Each number is 500 + 50 x the weight over its row's rms, rounded and kept within 0 to 999. Layers, rows and columns count from 0. Numbers have three digits each. The size before them is the row's rms in percent of the matrix's.

# up: layer 3 MLP up, 1152x384, rms 0.0655, rows 1122-1147, columns 192-239
# down: layer 3 MLP down (transposed), 1152x384, rms 0.126, rows 1122-1147, columns 192-239
up1122 108:586542456512483384450540552523495450405574559622516436456520415585617515506539490552594529572479431552502563538460460472545522554494491450497574
down1122 086:437471571498530559508523481502464548645404448366514574567449591453404541477442526488446478391423541472582392514537583496495510521516522493532462
up1123 093:540544570460552548414545650629598501412502552434442529457524492539452407429501485529487431443509483633500550377457533523473480487455491510465493
down1123 090:506486497502553508572351518475454453590463533514559572490584533459543640449451515448554582542495520476504432533517521539439533476472460501542521
up1124 071:478551421441420524445522582507457509485409444537561437444550384553470482561479547502463428478525603518543521412544437381551520429519541573511543
down1124 081:482473432398451528424566502502553458423456516486560529419556446514437461544515577507550404481557624518550388537533507328519410474562543522526503
up1125 105:512450481476483691405413569525502523492512546563483523518461478478527588634473544388504534480574488500484548457450549424433552486601461576465444
down1125 113:470473527465535490466443524586443463557555487526483404493515486514526474480471480513445491484415564467430459587444522479386554442464487482573456
up1126 099:469539505469441511434458587474470461439485480460634522514498477534552432508547465496611475467462445516508502471513455450493539519444435493542523
down1126 081:543494424528520485600523370524527557516526526511411486532507549446495560553493514535399550512559613497583474481477528518526436494545548546423475
up1127 110:525506422474501389500583523562447478409567492437511497528480454442486480492539570523509453468452562471561587569527506478425568411562561519556594
down1127 099:525498540522511614428435498501486486552453457524501514512587529604581545539415449524495587440545459551426497472517487493468505551436496438444416
up1128 114:474507550515537625533422477543516547472530575427448499495502499504497476490501568578503559486483507539500513535510491458413539512495624483463555
down1128 125:447573409472499445472558520487443436556467406529547460472432508536494465532469428459567415528530526473411437473483489513493441442561428510600491
up1129 107:556490511532507488469510489489469528520453531469521519509456553488414528527544531606611427471503545490537487508493527441441476490516545502452567
down1129 125:495434450365497466421497485572429503470504546517568592507545463473513497552482488570576482475494502461489510549516495443477500503540464435525527
up1130 112:468503475549419484503521660526487466448498506427445506459580530491543522457514504513533541541556426543492473481504569476374541466512423518472483
down1130 108:571464488475478511563494406467481589598506487598590579538485465487428430514476503466402442509444462531557489539520469503620463497516566464529516
up1131 120:513499490428450489510546483626420498563467465467480548527458610458554398497533548410498492385564518496520503464453493494379472513483551520574529
down1131 115:442557525535496407516516524511541518446587549479499427476472474470446527541494460568471548530397509382577488533519485521595517429489499449438503
up1132 077:453517523509527494393580546564559510506503583516379535549499472573422574488482568562524444549516520481480555590537635533507496326516591400595529
down1132 084:464472519486545520550548588525451460468497551388455463476523511519555547475541516550526505551522558443471480502514577523478508444511453428560427
up1133 117:519499478442552611517522482496473490524634462453464493461621453442531443485494484548500495527494522502467633486520493422562531421468580497471606
down1133 106:471544534584499511487515518508558480537453517461472546582414605618515596506472509472481466492490559523555418523454545515489530513533458392422381
up1134 084:471479447465426448529437552487422549451465489522414513502468484505548447559506473526532489443523385501466523421585577502580605518545467516415485
down1134 092:402541453548474485432602440565568489441472474545546560553579456557474456584470591459509528495532543451399567599477553510597502486493543500514415
up1135 105:473459498502484463495516533535524554556540496510382590461563571445514503570499508460447529449435405586545497504531639560519523522430528525468536
down1135 120:583514524498438552477495542501416472568367415482529500439568517549514498473477512511500505582427564476516628471449520433498526449458545467400554
up1136 077:532490452465516472471370501442500482516433513483574471502430567514435493471442478440439520508521465464409433453502560556477477547592504448582557
down1136 078:551546540511522528527483514538538514438536408530433535539566470440490498542378559462529502504481480430524443503509464506457511588552483538434471
up1137 080:438477542408535419453470504519536573516504432514529484536635502520448398534530582466490502473476578462458496458547519548467481549553513543349475
down1137 074:544456472566450585579508540512469466443473546533474547446424529415507592406466439572460470461506474546528489587498497443539546483511448507559534
up1138 095:520426542457493420472473486568577476398580575455426492522455526492493505489461423526547551494466496514517444455481539445539575476416558440455490
down1138 098:436439545469476562374505521487545467511416540537590590499434504466482551459609513520439424452567512512573529521471573403473533531551487485495515
up1139 100:599425520522581523435599467507501483451453536481520492544477498462513401571544459426435399461359499488579589554467548482544455496494517463505519
down1139 117:562558502536619431476486522543516447490468546490579584473539427462545481593529482520440459458550490468509510590401526494496418471526574496543488
up1140 081:555566422410440548462515583508537442442472485509543566513475537507535503571407544556496499506502564607478512471539536480534456483527505455537506
down1140 080:472413502605510430398461474463432543545578443529491454473471431454450523496491486491474518510543428350451395498523538538407517507418445571453480
up1141 117:523577497479484429414480533536509586499478492501520557506470560551516539523552398538525485574429473494466445501399485473459593511500475530461410
down1141 117:489446468539513551602575480569558423521544563463424461568423483540490442536454510423505526445518518462518549552500497570517436436498543576517555
up1142 115:518462389531520550465540511425589402617525515382483479537552509439477544460493489554457551456526527492447527435533528504565543509573467509555503
down1142 121:465562474504627579473600549523557456449553512564431408510451439615525500523501572489572432582534432526560466504409554509496418470499472475471483
up1143 080:441549525459474562498449454534509515443534543476416418390499509459423520493507536596465489534399428487431549567434635510506453472447521502553497
down1143 079:561533489553570428631487498461428408557563486583601541567583562467584524500546490469537478457498442513461526507549512522522598574544500633516491
up1144 115:480494535536515507480582522519519407408456560514469515508474427466506394435497424535512487477509495479438489550444525588594528424475496606494468
down1144 116:550474599442447447583457468439408582569473481465540524443531524539515568534468501453511465492496479470518404509579504458516483549575450416431444
up1145 122:524481516444487425484523502479513531570491453474503591507514443503456521483457429473530495500548461478522525497437571444492479481559465429456567
down1145 127:402565453530422582461500517479506392498456469529495494466443482518474471468497466462485525516532493519474606514517488567497431474537465639502494
up1146 108:491518442512542541452504586502533541586555514514536385488500480441456587518463495465498449508443515563574477521491517504500427458445621518570552
down1146 115:421502489494454462552568506544451482476460541516472495552476563480548477525425494531455543552397502489523425413507526555573529394475511523490563
up1147 110:517457556467502510633443574508515456450474508509421582472413545502538503522549549579463474490435489465501480476541491423512540421535470500505464
down1147 109:426497461518490419505487408446475551477497473501569456462550589513468516474536569459533523493586577596434447503445486512456456498507491498548547